Weights of a small transformer language model: rotary positions.
Each number is 500 + 50 x the weight over its row's rms, rounded and kept within 0 to 999. Layers, rows and columns count from 0. Numbers have three digits each. The size before them is the row's rms in percent of the matrix's.

# layer 7 attention query, 128x160, rms 0.19, rows 0-102, columns 0-39
206:490589621492533450537470458468474537518489506532560427520487494431425483523563456524508510478529426509506611547522614452
109:492518405568526510515497582492435484491439479464480509513529483622540539548542486564540493460583507358484565489561509519
212:602474540490603475582530562572484521650537497537495491471491583528634447517499510516512552450502546456499465486486402467
170:615397506447546478587608569509520465592477432451445553533506585538498491545486574451486482468446536539456492462585488494
152:528382497442587479547617499590560416477416476514428493483545484559484403585535547422558486539473500466479518473558520440
093:542487627533502553452394446480518529465510547472499561505480475586571548509458466570446447519583510528578526485602500474
079:483425588550532424496489593491468490460468433498527434497536537519518438468524558450452470405575519550605536532549560584
068:522580478510479515551450556462513590489571497497485494466543354517494575599417485582505469535537493531493449537441474524
054:548554507464426545559527506446551575442470435475503504437507442537507598581362464543488422507565496598465483562465488496
060:511579460458448517535490470475493596418563467528498401479561434493618558513464508495507531581501438502472487495497538516
064:470389491448521431460487474485502459533571589497527530447447547414418415471575522507453523507486533447548491491486532584
065:481517516449530504574425502406522553471448458489514406469500473507512565460409541544522557562485465559419479485545463484
071:438476531670519549484520563479531480529571472469517439580531537486415447590518504524515524447493480475497611466530445527
072:536405492426567521513473501543517443544495517460412518458476598450449412506563490520491517504440524485546519456514465542
080:475534504434570445418513508427430570504528514513501416450451489465628586459440470478527506579493521564546423478496441598
071:451534454510508475558462540418480487506374447543563474473547514572474615524436516511533552576463463555448479539570521461
079:483490537551459457480468532550471416526558553512445544543417547464453481498558422440567409444541503457507490510509505454
089:564507536524503471471501475600550465571485546402498542501481466527522474467506558502513550472514533532594496519513436520
082:469525445510497491493490541441470511556497557508612487571455636469546624554522408556538520518585488474460447540445449412
094:471493593499560463542535511481563478504545456516491575492596487518511539543611508439549571546480538462502508587567568541
100:468425516484489539527494455483563532536570460514505513440504510430473534579512601505515520500506426469512546505574568442
104:427542527515453442482502544584544440463511484527436523471479511515504422461541504544496562497473532574446476513506450565
105:465509460520526419540600524476535482376445429464556442561529545504423547500544461470514539570533437447473564541570560501
098:542516550428456499518406446531441508577467482510543494534493517544457487509472505490535611479514508517477524551483489523
097:506389505514491526450455505461444520548612495636487564504487481553436554522548465486637630530504471463504526503502454400
101:464521492503474445453521521501553489517541468486560503457545516449366527448509559528487560460541518512522482550518543451
103:523490456524403408506582523594475528415594489533401471491460401504484479527471556499541451440590481474484433450553478452
107:441490531519542553547545554540478482437515466492476499579584511533500427497550536508634504505397476450393570537403448478
100:515451494489458513495530569515508534507494492603533480401562393365533497567611533461563490497561513481602504520507519543
101:494639509562513579457545505556459510507588524498465552557524470582501502418476412480501546470469474513495538459496499577
100:510434482529478530521549483471516480496387602477577496480457554445433523470500554535450406431442431637471496491433493505
111:494387478453453444495591472514543548519531475516393489474519538446492493598449555569491481393507443486432502497512412464
174:417556483474475445527446350493511476481621445507492487544544513579393539543463463491473606494516421543548476573531442482
246:536419511455589486585565461575580479550444512543465524511538575489576501586422562576556458516544523494484498453476493466
211:590402591453511498522524485515543460510446525492515458468513538554554513546466528533598459503551539468480556539515519504
151:503559536488547511492421447587526550519471505561517463427542479394512518514478484457480505465445500545526434609417520499
083:427481468531537427556498495532476436530469507474477524515557465488405501549536584465426517459459487468416517387460458543
119:531406528480439519541505549585503519536456531550462542532514571491486393515514442533531591470448592409601472501494501456
144:524414547495481435530481495457503459459468450480479592473437550458551480451427554550579473568492607573521508485501484448
071:507530486471574544471449467459515550488477482488510578578417408516486616619490438544543456564519549524471519514593467465
072:543594498462478550485402493447506559483481565535521510497439436516552592497460405486518471558521635495496546501573504514
069:456617563493540463445465501514557522490498524493533515504464358514610532507418478491588420583553536568485537488537452538
072:548425457449454524474637560575505475407457436463474533451516543469452444444466517535490464478503405475633456520450536487
070:528473541424488483507461471464554475481459420501531502515469411508492500447511481492515500524533565497486511497489430476
081:466449523466522446631559519380484436547467451470500614522508484531487571541498616529574503481478565535502510537531427464
069:493438473447506533576533490543504535460365403487510456533560561524564496468545586575525594462469435485426470482435473403
072:560455517396520476467483590546492405527375529504483470452441598519446415508485452502558506542486530541526435558494492555
087:572430482386574484590443577481539493498446491509477583382498436473515506543531527494523528484493572466474582463495509493
090:488501440600562505455503510583510490550472516527454565574469440603465473455545478497502491489496519492508527471536567374
087:523513531559428514443491504456485568502493403430482528514573512543491532435498487468441538501466460556581490490592533511
094:509464544471456466563440558383480559537503544464484543400447527526536590398528489412564431562513518536540480499504538453
099:573496539463512543460510523595550481594536525503483611463566393511479530494527496520576606515493642428452480490477503479
103:537533462553468521436460505569492517482513495450569470570550450417492506544444483553463583521402498503532458555481435547
104:519473483537573397527532567442523479545453484447539557411533514444518455532464503520445545490515510571491466427514556473
098:512506538453471564467523394583463478448434553590422506425483465473469513406557549491481532542505504545463539542588561579
099:583524480419485468481536539557520532483498538451512630569518520456393432499496502581519411566464459446531486469391493478
099:530538513404483470533572553480534527523534524474553518495610452602533495494509462493598407531431427446532533531474522554
106:476390520461510439541507543603522432552450604547489499536436468433538421459463484516536488540495587484526470463500572437
100:528552479436526460516447566432516527405468502455488601507563398452481506447424523462601447525508508497470564449451478473
104:468596550611510502442496455454499508481497601510563473514406369488452462620524441488493499470502471509475533507488572505
101:533574486427507474513495472608457467523489446551472547479500591496577426530542509493496492468538488463503522411490464511
102:604408554483445495449494494583514580426505513573480598568522537402484458572404457560593628419509607489389555558397485474
100:501470483495587557601490520528557456529434536483478522381443527441476548492445488487473490481442507510484404522505485426
103:486488481465402511436525538557518464503376508562395502497558566611460497468490471441482513476522476502542430518544412473
091:501501494481414505518557428550510520539406463516446503464508496512526482442419413451520456462503485543419486512442507411
099:528502437550381544456491503434515582519463500524495481538560437537543518474554466459541502542534496527578390467536406452
077:511538442543442490464498501511461505520475478436447493562469423552473534465557528493564486532588452619606471487521450455
092:404483482532476490444504496503431493509518447468471490571488414582451500499540522509552476522501560551550468451488495542
077:452601569487511550443378528442491477479533589477519517473475529498496644498486505458521474391503490514545576524523551524
089:509507471469487527521411418503536519540440526504463414494433459603476503507542575454416530489521484534492498569498541459
079:463493475443467492497560457538421528515466552533465419526496539491450411429528474432477504539505437474534479445479569459
099:513477509578503560525501551427468503438464500538523499534464412639490556498513541478469431540549430487431489575617572585
082:427371517385446425498574479507556538457508477460586519518565453413482508370392522520422458491522441520447469500448515599
086:498574494564569541493368524410521541538512529506509539446519386539461527545473436501491463510550524503514459554474460514
081:488546505512511476438408538539486601425505504476460477464543410527455573448470410550522490513524517497526522517587491581
082:482428486462473509481457441567435443524532487533563517536448547470548494390532537580502562517471580511500454510513443480
086:506436514449488562567542441602538447545512518543491450502395554465506370572542536523499493423457473401455519479488529539
075:504538482654467546519513501537540452504495345424553552493477505516469560492417558516442479484472471538476466561514480400
085:543397501499531495436467457447553504488538493509524535527500622390550436405578451503423509552503545494505477501462540439
087:513494518519559450590428467497475427557509397504625559500478483512492432541569529496496639449488586436546522544555509492
090:552515456523494629482590526495470438480460554469456474584493520492563563517499489498510427534489511445495440472516590525
095:420603404531480508486478568536437467496521501426569564473464590526477612480535436484459476478529513481448522554536525539
072:603418594507515515477498491492560414589460474484513514466464461489497355404547505430454502589480533503558534436452527614
094:467551491502415457488495537446542559472511506476538607455458676447486503485513506454490550528497532518434497557500523455
086:537571584514520478531543598578473473514433537513462499567517542502536431442523498409547547505461589504480525443505441522
091:499415528543487563507496500514532433448417553447457442564434505457540451376487469467454499531438588466498511474549515531
098:572545500390574409515611541515497481403468536426426509579518566491533480485507498510530532540549543489498537567493525564
103:442565519506465539434537444411490524507638437438552506480480556597438524465542480433511547496554480476541572521521506568
099:542386481357454543521498489486454476562481415539505412535525628470528516583439543559466511484521444507462559525485456459
105:543424521465480454587489505503514507549452483533480540507433602436538442542523532503562534437462487506542405518482517427
097:551484487534516547446507515523454480551507629494378501508532473566575524473511482502510579526511582504532422557511476437
096:493571509499587442512498438408497447464434463484500464512510424529584493495532430506530433499563418425439532535530519561
095:551479548409510414608521549493468482526525474477502492544476492455527491506518482412479438554610525495590467462523566489
097:405495493502598465517501514538456507602469484455520505493461528508547439512546461512416502576476470417405453455509572563
114:523428468599472514555493449507497534556490487521512539426482504547592542504483575529558451438503549535464529495459497491
102:548491548356495485553457480478592594587521554474463489467550605556517411518418449487477465458564544466448454535471442465
093:494559433532469495439488430534489586517583486559465523534513413515528482539491444509406540427552445529481528496546411594
081:485438468558525530552508477508499502478494472508554543441506556406567463457485461420391502425508518548431492481444484480
079:474368460482497484467515510587497444502521460526595425491460408483504394448516554475472508462468520560390428528471515498
083:482461468534465518481520591434510518487505542582515551475560574470527579426466458433596509590533552581514432521489440621
073:413439503465599456437534524438493457491496609438562582537572551370476520444537420540501497526477475426495513410556514567
079:481571497537531530495405494475510579557523405514610537476551358515491587540444468543462502493481572486452439438540420476
077:478395483470487510575572551560552441538468468538552506503493553503522418467481546511412524443462527434389537547441500447
# layer 7 attention key, 128x160, rms 0.194, rows 0-102, columns 0-39
114:504459523383542485589478522492585491494404462510477485480504535551532498473463397501505544503424561556456487613546523494
125:429564465481477477452479490425453499467543544462515542565483519511464532458562470491422468521501471536496421549580475502
120:486487421424492460395550486427453551428453498528602434561496566506454396514497490535508522536521485473621404508558465588
084:538455507553524408533455451516519525443519484581465509524589556511472476443504430507481434419611519499488399420462478528
120:337530492569534478484494539453430441524533415539516415527506504442405504497574460536474423493558479464654481552528581535
109:376542494450440485466484474517458508522516575508494523517520386429367518495448555438558510557519528524421442527476498556
063:455527486505482535497463478590481498593522579549495442584479402516420594484531464578523552511497442517449501517545439494
068:481586491505465531428481436483560434571391486515579471439509499544585508518472495504410532508495471487360540559474520563
100:497578454488484508415554488448504494613472518561510489486467423420501504537540478507526527547510511460557535475496577541
056:513508459581441548494482555449510510586394530510528579459439452491391520578485534457489500436510487476452555478450487408
063:503454556477569426533507582493512512454473502520461370575574575582520537455493465499571586555454557566504493551503492434
048:511517496586513582445515461474494490554530447551421560495512508491543500588519554503428495433501479407502478537453523484
068:457446486478459387511432459521553559510521563436574457471505467537463545464557457406406459403575462503422424527493514570
069:491319509426470342546463569469515536499517527547524458560520544544421508560530519463607511514537606534491513482476505427
073:451554442562502507539509428444460456495475473414565510508444521393537424482529501495469573596482458536517583460480576522
064:446555524616485564541525376582454463489592513596465565509516486442486535484538505515463516422489475484507487527551488534
076:391496561454521522497553502547449473428538505563526431534433428477550479319557473451549502630486513537517520506452538508
077:504514577459534506497487543554498438574492555554513551400451552488495505532500488477611378504615517503491536402505402482
086:521547581528472493391515533527509483442489570450540559502466475481512455611508505545431475466558511489452498466518533487
100:485417427526490508537497367488544569422479565493462442470525583417522426412514469440428508425423335579540447501537505568
121:484486491508494567479460517472501527444500472540475484402485459527557413502476425437509593507509527456393520531541628462
120:466514574475409599515496516518456517438568481519535548578484535510516486519479422540502592499409580602458477531483514481
134:512514494533566354511536595414402528382519545415585531541593525485502521526562410490495555540496518464463519529549473482
139:498461565434572468476451482475523439533456491488547396514494673573508599476500426514429495455492492552525511478466528465
146:414373506515423536478486526462484546545504420628500432458507502479438547505537469439572481488526487515504531511488450415
130:431529502560454452507483540537454475483524446473521529491510508428386503540531503535486534493569499464470485612498536491
148:484500496465441452539495508521467511374536527547494478498459469456334520519481567508508501454604450597583410427560449445
143:516493562538493548584490440450508434486442501462453531496580622436462541514593540489607566472444437528466533612479463504
148:491455540460423563379559591515518489435482466612531506534528459438436520550481609565476483545360487445573548464426510482
137:511602476480596588423532511497477529497555505420501509490447456521502501441532504536474475564458509557578511434575521461
141:601461516454499493489508554513450565519493528446543546453470467517515479528564580486516547487575487561463493508490489461
141:603439425505461405544568476529557582562489559498396464506542538470490571459505499449510430443417466529501500421524489460
117:411523520563434542440404565508421455358561451497570507578526486527545512563481495506496573495519483567457505486480501579
113:529523442426490577433567469519483555518558542415484556566486503541525496449442493564404551567469457510520519451497568507
117:495570485478424487450429595462455527411546472532530351523527471528418528496505440520525483557528439547488505530457482526
111:531479536503501395468591635465544457473537430567455522614512473463471472559510489475572459528426445445502505444566483510
072:563432490420516534508548506624403587497560561508476526606463550502389517401504428517530507505444450533534435522599472422
099:413583553503443470452523492401485495389570516530526455476468470501560496461466554493452498536524420533542487585586551566
106:431508460611485529414578560541525530447548517534513466599467525570469455508500604557542471528460488530448501486471469398
060:490544479620543437464492394462579523427557484461398454474501529533568533476523502506470453474497382534427449572559492506
066:450570466573420534457473357497513493469561398434491539466470493544585578495442458485415488515508404566436511631497515493
058:520564444537544543446494469451551535446405501459501503518537511467536518492511467555403555490464479493418450559549503480
057:409443537382524518527487466450483473537516469498571481561515523542489455533504495511521513552463567485501512492489508575
060:503487462389511524591517458461498455460468530513473520492473594563538472470507505503559512489483537552521438474474498584
074:543465515558567536407573495551449551564518483489439486494551497478499443587470486498505538494491484498515500506535493414
058:501510526537508497481535516453486441533416528454515583445447608505432473685401501457445531506451560451533548447471500540
066:492457477395576506443585505457522480472461441523463400490509588465560486472467518488481385518453454531649505466445519547
081:598535473454511550600504452503538432648431564488475490456517551490536452497513483496486610503468488428564471493540443554
085:567542497474530424536516475481568485469546496505482449516549487473510521533444487551482439492543430491561514533488487525
080:530572485479560451500525564451499464473396505464599491576529499594438495520511559570452494498499449530550487475458386547
090:418518481494472497492500501593432552573567508556555567554514557495560580558486534528498431545481512507482500559546455525
096:441437598460507552501502542503458501523592542502508551575516471500503455488534468430549613573460649490584517470502520469
105:528448431440491527534476452527523579436515526564503430530521442477550450538444554569349621512426404463532400581539471572
134:489491554531543495536588445509415469452486365441486502455505405458542434565534550541348457503481534517545450493517437431
136:540542412481444450449457472571484460426575554493482468512441511481494440501561577483507503516446471547472542507541576587
123:573536425482559570456459451530459635565524513444482557597535592451461344518473546559570482524519504503466592382460484536
124:508552589516460469368540649513606519456552439401600496569530534523608417445580473477489447514533464488564496545526520486
128:443445393428445459518530567510451481606461518483520506519403557488512510498482592584520554536602494427515484496517584416
148:587498482476482436558480600458533519343483436555496522534518508500482464484541508545567441511492470505525570427466529466
140:488583467580454496480507454528490455464603511527564405505465578608461503516509509444533464537619515578512527485447461494
141:535546472551471535486475469592498525480498597572496556475448366473538446525485467449465500471511494537472490467542528418
141:554439529483434506494411535566534584454431533525497529479607393455502462487444491519536616526466562477433483526480461452
145:509504510516443556547466473492530478526488476449526587426484504486425475459434502495392473571452550554480515537439518379
137:413517440531511473359517519577504488595436470567527517610470561537514420477478517538520541473467552582506504529484433436
091:431491543472501511535497410493466451410545512356553468441549526566514482455531544462431514443502539418458490466524499623
108:511508517560473397534460534393468543380512709506484524508450614483445489460602461498492466488538481482460533531507504559
067:389543563553479496428406477506561543517506592488499392522457595567570560512539504456437425569491446490447535540459505451
058:522478495591446427470478522472564558515529428441529416461468502551509542564406529546455455507486446470558545516549532574
088:503520434555449520528519443456552501573461484557490532551542516614523523452557514546476423471471498489497507532555569567
063:508441569487482506454568468513522418486510510491502532565421526457440431508435545497528528493482506536581502558547493474
102:503466614517444563419512436490559581483480490464444567513545457563461434527454532500465517494495510510491549490454496455
106:562517433550506411492482459581440486575486503512550485535437546457432419557480507450470525539480578553525544437541469538
076:477571558514510518513461382469460443474517511626457501448525600520505455527516478441657470508472550534516439475466428519
068:472578493544586552476538465560440506467438518486500470489565508505557460577494449463487444527436403536401497445552551477
067:509461496490552532512555447434542487560549550451467516400505429527474454507457438501469506466542574566496445591475513556
068:452570557502493581504515581471516432504580555539482644473515494420479421486555425488575437501473626508570584507391529521
073:578401476474459431543480501504440538556474508432472526521547451440457560616360487554511527463493528502496566442476479557
071:577573474593511519462532479512478481532646522487536473512421388547523503568482433515510477471501419602443573476509521514
091:390481546486373459483452611528466484498535486482486496477483447453394543433463548489503481511523485409566548512465592530
082:475548398592440477515521447509452503572469528518486370512454385529431541468541533467467481527573541564510600507485477530
097:529508496523599575531431430474481495524578510478443468485509582537463573549561448491579492479436470522437632463501531590
091:448415446444510536596612443519511440549555438478433560465422480511488530547469579489531565444453422492555557508504562488
086:547410560388565472550523580541527516547443498493496511513578565499599469528532426454515503489440598490482502516444513480
092:563602517558462530547467479571473511518576542464517396576495513492492521561505493480462570427567452537447571486479498516
088:429498532563457654478445501492503397431510489543524485526466624479467579546527438415517568401502507545477506523518508462
090:513494448521490481516503357585446564517492634507432411508460538497511468443455494520502545536496589545480483479476483502
100:588539457476459437479552575523434608410531576504421582543468532489511503491482546513480456567533485508505511397509545500
106:440513526569517529431517506474481557416621501518535431495484470550565486439529391427532522472550519524499533472508465564
103:560369428478456451451469547538522568536455526510488459444511462461541530538462467538543402388529412511466458497506504457
103:493444396511477504429498535490537519655428489541522458523527425495506496490497488512486534540523516462530518541517481398
101:447484584421408579409457562522519497629479532540507497511464505505531538516478508524552504490486567496577476445465477491
103:498617515532507481479525601439541445484501486431554483525587543440558515497507507524510489517364503472508510529527549532
100:420474461470482458556498476430500464387482556428550373531445583527530514515513493555485497485516429449605503481516510502
104:425562450501549593517498444444449476576580500452491528513421433539563554522501519486434556527532485477493462458576557564
105:569488531430437511540500575465525530476535489418547559459441458522593443451539507512554523583502493508470524472519613504
113:476511476424611508540526491513566484615511485446480510473497547553593471436431486528438469541489509507485460498490482461
087:421523475466429510551441555523472529474497588517448536501440428443445538465585526446533545618478503515476456570535588456
109:433449450462532461413520536432426493612498515627505519566434544481523575525514523553551497539513388452443493562465545490
085:555566554534528495512396440501506576553496623450448645480501561430514529560425425533472467474609541558457516480597536588
081:368500492538568442488509481519491489464446475429566453462587619578470469500590501513540472455499460476508514524425519384
077:476480461455425534541468507534516543423476544437493443398487512579467555564512491587400450532469510407454494489483510400
108:494504521465555461434432509494455589533496512442499532494542465466624467509513422534518561538508476440422421559519481545
078:655485530459453431546463470517527519474526456459432523565561359387495474505428519542516540449492547444539502426488491586
# layer 7 attention value, 128x160, rms 0.215, rows 0-63, columns 0-39
111:462497494511494465523463533520480522453543487498615470489563453569540506436393502562551377501482508455512595523503523482
107:418458447455493517455480459470565427433439588512504554496431573506458469460435441533533467520557600470537550406596459449
103:484490544479459532614525485454540593518436423530414514568496535577477488577404507472494386465516494584555486565561585491
113:540516547581506531453448458529414464510498459439535438485497551520570445470509547464456549481478536461422547508360417497
109:509513554429529505494502527471531585614444496517581412483502473443522547471461521464517487495488548528454478484470481530
109:519571513457452536561546437505537440577523558494484443569532451540514534537525571479459448598546387509435456433419592438
115:448495518490473465438452502525517458439451559525439497514569490588524469596533503563525493498491468459487513660478598408
115:432476535432437464493517542482466437455449460538584436433547383534404589513518568462481525444533508528477518401512536545
106:560416492502473577524440435464513521486547521411475525488509443444552538465565508418628487541502390595555433443603481456
108:526529419456476524410508516440500611460469379462463427529472518527525402413538504478501461459505481541508503562536473496
109:392454380510524547531463467528390463486570586481492493357515526536531484590449448572467462512512502538480457485464482516
104:504547488498443442503549494432509511517448504536399472560578598492532504515511507484447429577479501450504488459463501501
108:449548366510557539489477541487563477495471574514521421456482534418495458473430496498511459433460459488486423574520519488
106:503496536469500518460475587476580448507565526467465511557552402537434532490415469597416536523468468621426545694423510516
112:461465546583509501468569484467458474554444519492429512634487505440532553447541526477490438572523527401497418555530479461
108:495500487483536397578534471566532516539540470521465545504519468617502506450608448512474433559484488430479529440574519466
109:461572486407497508459450559451525487535554576586442534554471524493454483569470516459559511468534473508555408467436461580
102:487495568439463570479522574459427448508625587563572504525486483492632492431493527458474509403511465490448458448482511503
105:471511561421478557435423494467505542446468491490522499519516422458541530574535585457487538526588471453560543519538411423
105:485492533568477481414585491570528562545560447501524512453607552501477458513473535515518540463392467517427445422566582451
111:536466491447465596419508495479462478489452544551573520563538452553539491441525460573481529541483505528500487488522491463
109:500512546544462523512484536466471545559400400530507525463544514468495601531520545442494471579415482454410405485522447558
113:459498461434540462493500450551402452509423501532503474504518587504461435515534450466490519516500457635552410458517597517
101:491486565485509506503443426555433513514535433519573473570466442429534467553610486468530457445471468569514505512541599440
103:555571453508483510575636430596491526561443442553561449494463525430425503456497444489527426448583536512488515626468546488
108:536479397512504493527448531390458538533463502501543463522488531532543374573481493456438522453550533510499500495454529516
108:519482529461428493483505476515542452527530529487490576449569542549446455529534539539483510560459431519471447536486543439
115:570526546568552542484532499472524418478427564446472577511415463572473476565434490545500505461514421470548616485459513435
109:417570548512568466464550484493445507517470512474504519520426451405537435499470368541542570468553455480421550481531455483
118:464517558432516568532454450461529518503545532575454543514574497501487526400569549552522499553484548430581389545429485407
113:455476521545559437430553447473599537568594526518553499523511470480446517529508494471578489419569521509510472497510530436
111:476492460587468535457436491465618526517432533542471537513545482505507506462558471558513535511503456514405458452392485516
108:471487493507610493406513573492568541536537517512446556524518487521571504484479627436442539409607477515404509516545455541
110:530520424440599483452547542458543362464538564491491497497561627450497551523467402407519522548463510510404484507498514466
109:481541470468457492538525532517489487512528430543475480500486520536515525430442593464479465528538543532449530492528501548
106:395497545482565448490520536567587484478443430498489563455507520475476399564418512445438524430508497531503467458395408469
105:418509481590456587517474491514515534500533501495543485581473545483520466452422575524523602559543533506434496494535463489
106:467507456471492499535471499581477558477543433480444432525465513543424483474440567419471517478541486532529504563576421394
111:457530476547517559534459538405613459401548474537476492550541566432530477519401439544502431452486450478559471446522485486
113:538518483534519537565531561475462499541530594470531513497511468511541505534505581429562539497420608472464514538470494538
111:513519461522461567451560447482547534374527458511439426427398509558557511615476473475525526536504497479505425503491491478
112:515530490486532414419520383430486416506513476626543572468481540477614540547522532500505514567506447489537519556589417467
105:464413480568464468527426511488488542504565553464452532545483480484503572531451525425494442479391612569529569437405589503
115:518496479456465367552527520484486558559511480482488588547480491512488489401452518510444545382555455446546487515423463434
112:493473394560556477484553518498546522462481465538581476420402512519561538530539516546512534588488470508581507526461527479
104:507565535511490512498575531433525552470492612462399491446542474577534516422463492523515474536501571584507468552585431513
108:510514446536419443521470488536536516565542485476471415557420446478484511538493492525457474576442493472479485490457568530
105:569482408520631469549453472420443485463571424616455434552527542494606512506469463516503550528517509564490506344426487447
105:512499537498481440449510498457390367487575559478502493476589461557592510494517480493495528514462517628543480537424487489
113:503603478494544561504573518506507466508461521566425570483481449547528537476472422416611510460455439495556387543487534593
110:507559541586508456495516521557512542460476634624590463577483389559563531453499470545457520541514453465548527509510415492
108:443512456513536450488589493548548530487505455448486482386496497597488522463515636593502481462471544583458488423510459445
106:486595404573467505509378500503545482528392518470408436525480492586505561494554534481466525481518551462458413478528480438
106:456486556489510476475508502515508483515465447564478487543473405427465502498564557548522540425481428607490542578546570568
101:510470454548459369512554438495462415435564512448439500469447474446488506420546569503546515480454536410543513414389494493
114:448547565544558416455429441505498504525488596560489501401518556507479537551579471474504439515585503496475525549523544556
116:503549499456613550499439542532448523564499496516490527459558483450495483548546563365540488557456437559457603503511430473
104:495521616495551465482493516536502595551475456527460515515492529518484492477443512410512443588494546511421440537515530531
108:545524466599449432551487522493539555447518490537586506461513506557467383537463405529577497478483573520411489509503466474
107:462455512454568501463529359511493533458484418431558527586399534524480512509555457493488546472422543485399480478447485546
110:569490474494436512508446498404504495461487515490524473508474522538546445566596510419486499507532475474561532524442387526
103:603535505545496424537552600500554531490573578554497483392447537444524481533567479435406543503470528416568548491525576479
116:490555464434530482533554456418481532489513444453510538502569450493595427457434494438527506576455383534508500535361586478
109:545466400464571504536465494460559512529487552528560481507492499448508389434538570464475421575472525515481434518446514529
# layer 7 attention output (transposed), 128x160, rms 0.331, rows 0-63, columns 0-39
106:477434533517440570454489502550438488458487452546467574507481451516453523541556512548495566459457497550532570489566545485
111:548586608537459461498446376561435609522599502400584532552537538526603513449534522471543526514520485534535494608469481509
101:455518623550596479430496473546531438565513545505598492499547413447563476537495491537509541572473493496506481491543409513
107:550429435399509481590582467488538482416554499574563425550403390432536497446511441493576439438507538602527498525531496430
101:524482463544519439465466519599542418442545526488433520495476524456481492497489468510518423544514404505458466485526461405
108:430510444515561431390550543476490564510456563568431497478463546509512375453564476550529596552518542423516481536558432614
107:573490452597537532539514444418534549440594487514437579454422476524501516429424532451493557480575490469466487475428411608
113:453503477578569600505467608492490540477523497553441555545527506531486524504515426500512458453513570520489531548516529470
101:416483463498468406473548544579478516433448528463497438466462554452537484540502417523509485425435561458426543515475534500
104:462525509518473586505453516509413378554561523501538445466517422595396498466506420485519533507479547500628481497440467488
110:554435571496548482408489508493531503503514455469554567474566638558500526526457493503490453373500450465524475472481560561
104:403415453434467508494424531467494571474433569539573480440393450496509549511522498448484549509532521510396485466559480479
106:480421455539442526473595610445513476453477456473515544508587484497460469594430524435398505507667508514446542520517541581
103:464456529540460551554566397451529472488575416565498561555410537493431459477552486484548489465592486445518518414600433461
108:523551490473484506416556579520509574523464492517485448533598555568459491463430456550497558577553533465514538510532507622
105:510607561575539462496565407534466524498343568452399508562541541537493526535492565504398523463429481503514492498566383504
110:528515501581477534399507574475514520446458550514463460441554449408549398469484521575460442516507520423462522481487486493
098:447541430522552357617453536555496517542453522548415485488440500471542508541582471488508470492549518533534533517510457491
104:475457515486441531530462556507487511593553573530499441518474541472497480373456446537492607511499564565502497541489514532
101:485600556464531480502463527486474424416538498481457492603440521582519501474535460443561430549424490460440528526471481583
109:442580487458532456501427469518535495513502530475409492554498503479462507471481491458507551554524584479425536539457516515
106:554463508552539574481502500471538504453471527436491449530481550547548473487536432426568471456572526479566524560529638541
109:448445531559478510447557483473593515461534506463513554462569481412521584468439432530563555515497556430474541470463488428
102:446464557473567515556495505607474426525485492433517494494537557603586526499505479589511536514485583514537537557514488522
097:478498526543473586496529541468584460537491530488431484482446522461524492627491564457544591576411465480572506452457507456
105:441563505474595544517474526507554461532537523494523479537497480502479500403511524441509381495572439443537473473567548451
105:439489550465525559579502493465515563420473534527497533434485510515457476559537470518491544569473491492420532477461592587
113:464494480513468452519498544528496516477538501529576453431498476421449555452520550474508528472445556495482572518490417501
108:599414479497399468528496441521496472425453466521462545496513506544500538396590573444479442487499504465522531542414528588
115:469478614556513481422466463492463582585366584508446441574479606528463543496550424497522548415522423491529502546514498536
113:464571511423388437534519509495559477501456530552488564502624488499548572501531610494504502589524562502486449510538520574
109:487517470429474542556500567541460594466445452456424473408472531464533430469515485459557480504609547391545474495461581460
105:501516518593381481467504507466440413514537554495523562485519499490474457582517494506520467493503556365517455442488482487
110:499513520574462497415552618549457583501467491489501505524471450448519587487585552540505484496543464486562575447502462557
112:565582510496529566507432522504519512501506564441504513476533377466483451471489443517488502516448499498562453543498500608
104:549494491465442538469483481476473407501491409446465476501443549432507528479476481514578439553476516486432417502569585566
100:490495520577501529468458489480562486605477501524458414488456476514468536426559501468497444524529445509580537537510561430
103:469510480529426612529508484459562516557509458491550355596491506541572545382579433467530546522464518514487541550553526514
108:595441540563469539392576470478459455521453484442590460461572446587484513566569476551470513525458526501439552499460566463
114:437451437483496440473534483474509562466414500542475457617515621457404411509461546462509513580500447488522526444515496458
108:474420474507568572527498499479387435545446470535537408451498520493476445402523548522535520507507536464568477456414585456
112:457535469531484498515459445525518545410499562503594486531540560522484484433490546544560521398489441538478504419415576532
108:454533473480525540473499560439492503584376512529554522426600508429511506506569515506537545493483424474495482554497532496
108:504464566582544586506502491497454484577485569492562470524510615520560578531500525453454438520466484532458559450459474534
111:460518498548479550521568496471495517539435506424529584457593478469454451472494475496497504512549471549480533514544420433
108:449395513458549575457494503531577467468521486585531488503567511538431456522526547504514494501495546489509631505458473446
102:444528448506425534538544490431376513513382527488553500490520522461419466479481423486511428496546504462472491528552401437
102:407481540501509591460582497488471452536467440465493597432435424570498464556476552550583429444418417481426487547493406599
098:395648534542491506405501402453528507469472468555503542574445503515471452497456516531500490497515511342489559517428491544
111:491428508586460456450428486578486391452541548452515484434522547473380459522600563530479480430527513503435600589487496408
101:466511519470392542465544377477460467546522512547478528502570512477476446483504505520558467480506595544470488502455530514
104:511559512534403470516436487456543437567539575462516627492507466521511546455459488455511510530410467575536571517476486513
105:465437494554435449427543520499545459515551536444462453488321533403529526462438536470562519515570383430514491548525516519
106:452502419586446567541559454539516489444493511481573596424396605496578524480515541496535445529564607574571443492489450444
101:476468540468489555492569467531499494559566562569634551471487592572459503504474476461448513600490476587491557549516443470
108:509534478496523474569556495564590567401464530438480477535429418437505543449512557469494490455462540532519523477501450508
116:471413544490526513567457467495549545462491472509534461538494521506430508475452466508582590481387518467560409548492498532
101:551507482494435546516475622478525521411550551449555516575488482493418488553548572538582567512500524454493410490559525540
107:547484486466485593474458467549496456564507380468496472479566527497553535523385554506495494495496480455565500537483480514
101:617555578541589529544518440487497535475568512559435576461588507459559458537551520464580495569515510476514547515537488470
108:425451526504493480510443548428476471494486508581501474551517399582500512539500481512511493401549470479572461502581463485
100:445405514409432502500510481565434522561429542495486450518524652556449486525455533595515503461499464524512399491529510439
111:488518584541483490479461521498541484474474552629429434430479436557383500554408525468490499522592548443533410505476430430
107:464584563525516454480488541572507474464448418482476510412521545440594598578531403546508549501537458459508617414502431495